Weights of a small GPT-style language model, trained from scratch on English Wikipedia.
Size: 14 layers, width 224, 4 heads of 64 (2 for keys and values), vocabulary 4096, 9.9M parameters.
Each number is 50 + 10 x the weight over its row's rms, rounded and kept within 0 to 99. Layers, rows and columns count from 0. The size before them is the row's rms in percent of the matrix's.

# q: layer 8 attention query, 256x224, rms 0.0431, rows 133-151,197-215, columns 0-55
# k: layer 8 attention key, 128x224, rms 0.0431, rows 69-86, columns 0-55
q133 050:46 46 53 53 60 58 27 63 55 46 46 47 53 63 45 46 54 63 46 44 56 48 55 37 70 48 43 49 60 50 32 64 66 39 60 56 41 53 56 23 54 46 46 63 52 38 51 50 66 37 42 50 61 58 52 40
q197 109:40 57 57 60 46 36 64 63 58 46 56 44 60 55 45 44 53 47 38 60 47 48 71 45 34 63 50 53 56 59 60 41 42 39 57 38 45 41 52 56 61 46 37 49 47 62 30 57 46 61 44 54 53 44 23 47
k69 074:57 69 58 57 45 50 60 36 59 46 49 68 46 56 59 51 47 48 55 62 42 55 52 43 47 46 46 42 61 44 53 53 57 54 32 47 47 61 29 45 58 71 37 57 38 36 56 47 56 50 57 51 53 65 54 50
q134 066:61 42 49 47 40 35 65 40 44 53 71 41 54 55 45 53 59 41 50 59 30 53 54 57 18 42 54 55 53 49 55 33 29 47 54 55 56 42 42 52 43 60 50 36 64 53 51 55 44 46 37 58 41 55 62 39
q198 101:45 50 41 57 38 47 52 41 63 52 60 56 64 43 65 56 51 43 60 52 51 57 44 52 54 52 69 68 37 71 37 50 45 50 55 52 44 50 35 64 41 37 49 70 58 53 42 27 59 36 57 65 43 53 49 64
k70 061:61 51 55 41 65 52 33 45 33 63 46 49 42 55 48 50 49 54 56 42 54 47 52 40 49 55 57 49 58 54 54 53 55 46 68 36 39 45 59 45 45 51 52 54 45 65 55 36 56 75 45 62 47 45 52 52
q135 061:48 45 42 61 55 58 35 62 54 34 49 46 37 51 49 44 46 55 50 47 56 44 58 42 57 49 50 50 71 35 40 61 59 38 41 56 39 52 61 26 55 53 39 57 66 39 55 59 61 39 48 43 49 63 44 50
q199 104:56 57 39 56 42 41 40 43 36 48 42 54 44 55 53 30 58 46 39 44 53 54 50 57 35 38 49 56 57 57 46 42 57 65 40 42 73 45 64 44 45 47 49 37 47 60 45 31 50 56 27 62 42 57 58 48
k71 076:52 54 62 49 56 55 65 48 66 65 52 46 48 60 47 44 51 55 60 50 56 54 55 54 48 45 47 46 47 48 35 51 56 50 52 51 50 68 36 43 61 51 43 35 21 51 52 51 46 36 38 46 48 39 48 44
q136 060:60 48 49 47 42 35 61 46 48 62 61 48 47 54 57 45 56 49 49 52 32 46 35 59 28 46 54 56 54 43 56 47 35 41 46 47 46 50 53 56 41 52 54 43 70 52 49 61 45 53 40 59 40 52 53 40
q200 086:36 65 53 55 41 59 51 49 37 48 51 47 72 41 56 54 42 39 58 52 57 53 36 46 36 42 53 52 49 67 51 45 52 58 54 64 41 55 44 66 42 48 45 61 57 61 51 51 56 38 52 64 54 47 49 54
k72 071:52 55 58 57 54 60 43 46 59 47 39 46 51 60 37 44 55 63 48 64 38 49 61 60 47 49 46 48 59 50 33 53 44 48 55 28 49 58 46 33 46 66 40 53 29 55 41 37 52 37 27 44 67 55 48 42
q137 087:42 43 44 54 61 64 36 60 57 39 52 50 43 55 52 47 45 53 34 46 65 44 43 43 61 53 48 52 63 37 42 68 64 34 39 60 44 53 51 23 53 42 50 50 62 43 46 59 60 44 56 32 54 61 48 50
q201 090:59 37 53 49 57 64 48 48 47 61 35 54 34 59 43 38 55 40 51 54 53 43 55 61 59 54 29 55 43 46 55 65 55 57 40 28 63 47 67 39 62 42 67 41 49 51 29 69 61 61 53 45 63 57 51 45
k73 107:53 50 69 53 57 59 49 49 59 67 38 53 41 53 35 54 54 65 46 46 44 56 39 35 42 54 41 45 62 39 44 69 56 53 48 28 66 67 41 33 56 64 29 32 39 51 48 56 50 43 47 36 78 57 54 30
q138 113:55 32 48 45 56 50 40 27 55 79 50 49 40 45 46 52 58 63 51 61 49 20 56 55 50 40 42 46 68 49 57 44 46 56 40 33 47 54 54 56 39 52 53 43 47 58 46 44 46 73 40 44 64 51 59 50
q202 091:40 36 48 51 54 49 49 31 61 41 52 52 33 61 39 58 61 44 52 50 34 33 49 32 45 41 61 50 50 50 54 57 53 42 61 20 52 47 47 52 48 55 54 38 60 61 51 37 25 52 53 44 55 47 57 48
k74 088:43 49 55 56 36 42 31 59 40 51 53 43 57 33 51 52 43 65 67 67 30 44 67 62 46 48 35 47 41 48 49 48 41 57 45 28 59 52 49 48 42 63 58 39 46 43 49 55 42 60 29 60 56 41 41 51
q139 100:54 45 42 51 45 58 41 34 58 53 48 55 48 38 64 51 50 44 47 47 60 45 50 60 53 46 57 68 64 63 68 60 40 54 41 55 55 42 53 65 39 44 57 56 48 58 55 30 63 67 56 54 28 51 59 57
q203 084:65 47 31 54 43 51 29 45 59 52 38 73 55 54 58 48 39 23 55 51 54 48 37 44 41 46 30 41 48 53 63 61 27 63 70 38 45 47 60 54 50 61 47 55 52 55 51 58 57 62 51 44 44 46 52 47
k75 103:44 45 58 46 54 56 61 39 64 63 45 53 52 33 48 51 44 57 43 54 52 39 32 65 48 50 30 55 65 54 70 53 60 60 33 47 63 50 61 50 62 54 47 54 57 44 48 69 51 59 51 34 54 41 49 44
q140 112:52 53 31 53 45 40 57 50 47 44 52 42 39 60 57 35 42 49 50 43 47 45 52 59 51 52 51 43 38 54 49 41 54 63 44 50 53 48 35 45 47 54 50 63 51 45 42 41 61 40 39 52 48 57 39 42
q204 089:41 41 55 52 74 67 44 69 46 34 58 57 47 51 60 32 50 64 64 42 59 37 33 55 67 52 55 47 51 68 41 51 50 59 57 52 50 55 39 55 62 42 42 53 52 54 59 47 58 41 56 57 46 75 45 68
k76 102:37 55 32 58 46 52 48 47 37 49 46 36 52 56 41 36 53 31 44 41 54 50 71 49 58 51 48 41 43 71 54 50 33 55 54 45 64 35 45 54 37 68 60 63 43 52 45 34 58 49 46 58 55 49 62 55
q141 121:62 34 50 39 38 37 58 57 28 59 60 58 51 52 55 53 47 57 33 58 45 59 51 56 43 48 46 72 52 51 63 37 61 33 53 70 37 64 57 30 38 45 58 37 41 42 48 59 46 44 48 20 44 41 52 52
q205 090:49 43 57 56 53 75 53 73 62 35 27 57 45 38 62 47 49 64 51 54 52 47 62 62 56 60 60 64 38 50 59 48 56 40 57 74 37 39 37 45 30 49 64 44 46 57 42 49 58 42 59 52 45 39 37 64
k77 098:48 49 57 44 59 33 32 57 49 49 50 46 55 63 38 55 55 55 39 47 47 40 54 49 49 45 35 39 45 32 56 29 51 43 48 69 56 56 69 61 59 43 39 30 62 53 46 60 61 52 61 35 60 40 67 40
q142 113:48 47 67 63 57 56 44 54 44 57 51 40 58 30 44 46 49 64 61 57 55 51 54 53 62 60 52 43 43 57 48 52 51 44 60 67 43 58 53 44 41 56 34 43 42 63 61 66 42 59 42 56 55 34 37 56
q206 091:60 44 33 61 49 52 44 47 33 50 47 49 52 58 51 56 25 56 41 38 51 38 34 62 61 39 50 38 45 32 47 37 46 65 40 54 59 57 46 50 51 52 32 48 39 59 69 59 48 48 53 37 31 57 63 48
k78 100:60 64 55 47 46 70 43 57 52 55 57 27 48 38 47 66 62 40 54 50 34 54 46 38 58 44 45 40 56 40 39 63 59 54 84 56 56 42 49 41 60 41 43 37 35 50 53 48 42 55 55 43 64 56 46 47
q143 122:34 47 60 53 48 60 41 51 75 62 24 57 41 49 67 50 35 51 46 52 51 49 41 37 39 45 45 45 57 55 67 52 46 38 47 51 53 57 64 59 45 47 37 37 61 51 53 59 64 40 43 51 47 75 57 58
q207 082:59 30 49 38 45 57 41 46 75 39 36 32 23 46 50 43 53 49 25 36 54 57 45 36 40 48 60 33 63 49 60 48 53 60 47 62 65 50 65 58 56 60 40 39 48 51 52 45 50 42 49 40 51 59 71 33
k79 105:35 36 57 74 34 58 62 46 66 56 35 44 68 51 53 56 41 67 71 64 57 56 59 56 50 40 65 26 42 48 60 55 55 50 43 60 56 57 72 61 49 50 43 37 48 51 61 44 55 47 40 52 41 70 52 60
q144 126:71 54 50 57 48 49 43 58 47 32 38 45 53 39 51 50 50 52 42 64 68 45 52 48 53 48 56 29 37 53 59 39 51 64 32 59 52 54 70 54 58 44 49 42 60 44 46 45 33 73 43 38 40 62 62 45
q208 084:73 49 38 59 46 57 49 44 43 72 46 47 50 41 66 47 55 51 31 55 49 61 61 48 55 51 48 49 35 62 54 47 43 53 42 57 52 42 59 43 40 50 54 44 47 48 61 45 52 46 46 42 60 64 49 47
k80 103:67 57 47 68 44 51 59 57 68 49 48 52 44 60 39 49 52 60 43 45 64 60 54 45 51 54 76 57 42 54 40 61 43 54 38 57 63 38 57 51 61 35 44 45 61 41 30 43 47 65 71 48 57 51 59 53
q145 122:51 46 60 43 40 57 46 57 59 49 49 58 47 51 48 59 48 20 69 57 40 40 57 63 45 55 38 62 52 73 42 51 29 54 49 51 45 50 60 58 46 47 47 76 55 46 56 61 58 31 52 66 57 47 50 57
q209 091:30 50 55 49 47 65 60 55 46 35 52 55 54 59 48 36 39 40 61 54 42 34 49 56 44 44 38 70 49 68 59 44 34 62 58 51 52 54 57 59 47 56 45 60 72 52 52 69 45 54 52 58 47 60 36 63
k81 103:50 55 63 57 48 52 37 62 51 63 51 55 36 62 42 54 63 30 43 34 39 65 72 54 37 77 58 38 50 53 55 39 28 56 45 63 52 39 49 52 45 52 40 55 55 60 54 50 42 28 53 61 48 45 52 42
q146 120:84 43 59 37 39 60 41 42 46 68 63 74 36 42 60 60 44 47 49 59 57 40 34 45 55 52 62 59 57 50 52 46 52 52 35 53 48 45 39 59 62 45 33 47 50 36 45 65 34 49 57 43 56 28 43 61
q210 083:52 38 53 40 65 77 49 47 50 55 50 57 24 47 48 44 46 51 71 25 58 43 42 53 55 51 47 52 48 44 48 67 49 40 45 46 57 51 49 64 42 54 39 57 51 47 66 44 38 52 61 49 34 55 62 67
k82 100:59 60 49 66 40 58 36 55 44 67 51 36 66 40 53 60 50 54 56 41 56 41 36 43 49 56 50 53 65 31 50 50 65 50 49 61 36 37 53 74 45 57 26 48 42 46 44 62 48 51 59 47 59 49 55 67
q147 122:40 39 57 48 50 58 61 61 58 54 45 42 48 55 48 38 45 55 49 42 51 43 51 48 19 51 53 50 47 34 49 75 47 58 51 45 44 47 51 54 32 67 47 45 55 34 46 43 44 46 59 47 47 31 56 52
q211 085:39 54 44 57 66 36 57 45 70 55 53 62 51 52 47 39 52 43 43 51 52 32 68 47 30 52 58 48 46 47 59 59 36 40 63 56 38 65 62 41 37 45 43 36 58 38 46 72 38 49 63 55 54 53 59 47
k83 101:41 52 64 62 44 62 46 36 40 57 43 45 57 54 43 48 51 36 66 47 54 45 39 48 49 38 33 48 40 47 51 48 48 56 56 46 37 39 54 61 46 50 52 61 39 43 63 51 58 54 51 40 42 50 50 51
q148 126:41 43 52 59 45 48 48 63 44 53 56 62 39 57 57 47 53 65 53 46 54 62 45 66 41 65 59 42 46 46 64 42 55 43 36 31 64 44 44 58 35 49 43 41 53 47 46 39 37 59 66 55 46 86 49 46
q212 086:47 39 46 49 55 58 42 57 42 62 45 51 58 37 52 49 37 65 43 59 54 57 47 57 54 42 60 42 44 47 32 40 46 39 34 38 57 36 48 49 68 44 44 34 40 65 49 54 48 47 59 53 38 72 59 50
k84 105:56 49 32 43 50 73 39 56 48 58 54 69 50 59 63 55 48 48 64 52 54 83 46 40 53 39 37 85 49 35 57 44 55 52 48 45 61 43 42 49 48 57 46 45 58 37 46 40 44 49 52 49 53 81 59 46
q149 124:41 54 50 35 64 58 48 45 50 60 65 41 70 60 44 35 32 48 40 63 65 36 18 48 45 51 47 40 39 56 59 58 48 48 62 33 42 58 42 35 51 36 42 40 28 52 46 55 37 39 42 60 57 46 45 42
q213 076:19 76 59 50 43 69 42 54 47 68 57 59 55 46 34 33 56 45 50 45 43 59 40 46 47 43 66 62 41 65 63 64 47 42 44 42 42 52 45 22 54 40 44 43 52 37 46 43 48 52 43 67 53 76 42 53
k85 100:68 47 41 49 54 46 55 47 58 49 60 59 60 44 48 59 47 42 32 71 39 50 55 47 64 60 21 46 45 47 46 67 38 49 51 29 32 60 52 62 46 41 46 46 38 50 37 48 39 43 62 68 55 52 40 41
q150 120:57 62 61 35 56 40 72 64 73 44 42 50 39 50 74 63 55 46 43 40 60 51 50 51 47 52 46 67 81 44 66 54 52 43 49 46 42 47 53 56 55 48 40 36 53 40 31 56 49 56 61 51 62 49 33 39
q214 079:55 60 36 43 56 44 44 44 63 49 40 31 38 46 58 67 50 49 51 65 59 46 53 41 53 35 56 37 75 51 54 45 46 51 38 59 49 60 55 65 36 51 50 45 56 32 57 54 41 56 51 43 63 60 56 54
k86 100:49 31 37 41 46 37 63 78 63 54 64 60 41 55 59 53 44 35 45 63 46 51 54 59 52 35 46 67 54 57 48 48 41 42 49 44 50 50 53 55 48 53 38 29 45 60 27 49 51 49 60 59 47 54 49 48
q151 121:29 58 55 59 57 61 39 45 53 51 47 57 42 44 37 48 63 39 29 60 40 51 33 46 48 47 42 48 49 39 58 53 46 57 54 43 48 39 56 37 61 46 52 47 57 68 52 53 49 46 67 43 34 44 60 43
q215 085:35 62 81 57 49 54 40 54 50 38 35 44 34 48 43 31 50 59 37 44 48 58 34 37 53 51 31 46 46 58 53 59 68 33 36 44 65 40 55 39 49 48 50 32 50 48 37 51 44 29 50 60 58 40 69 43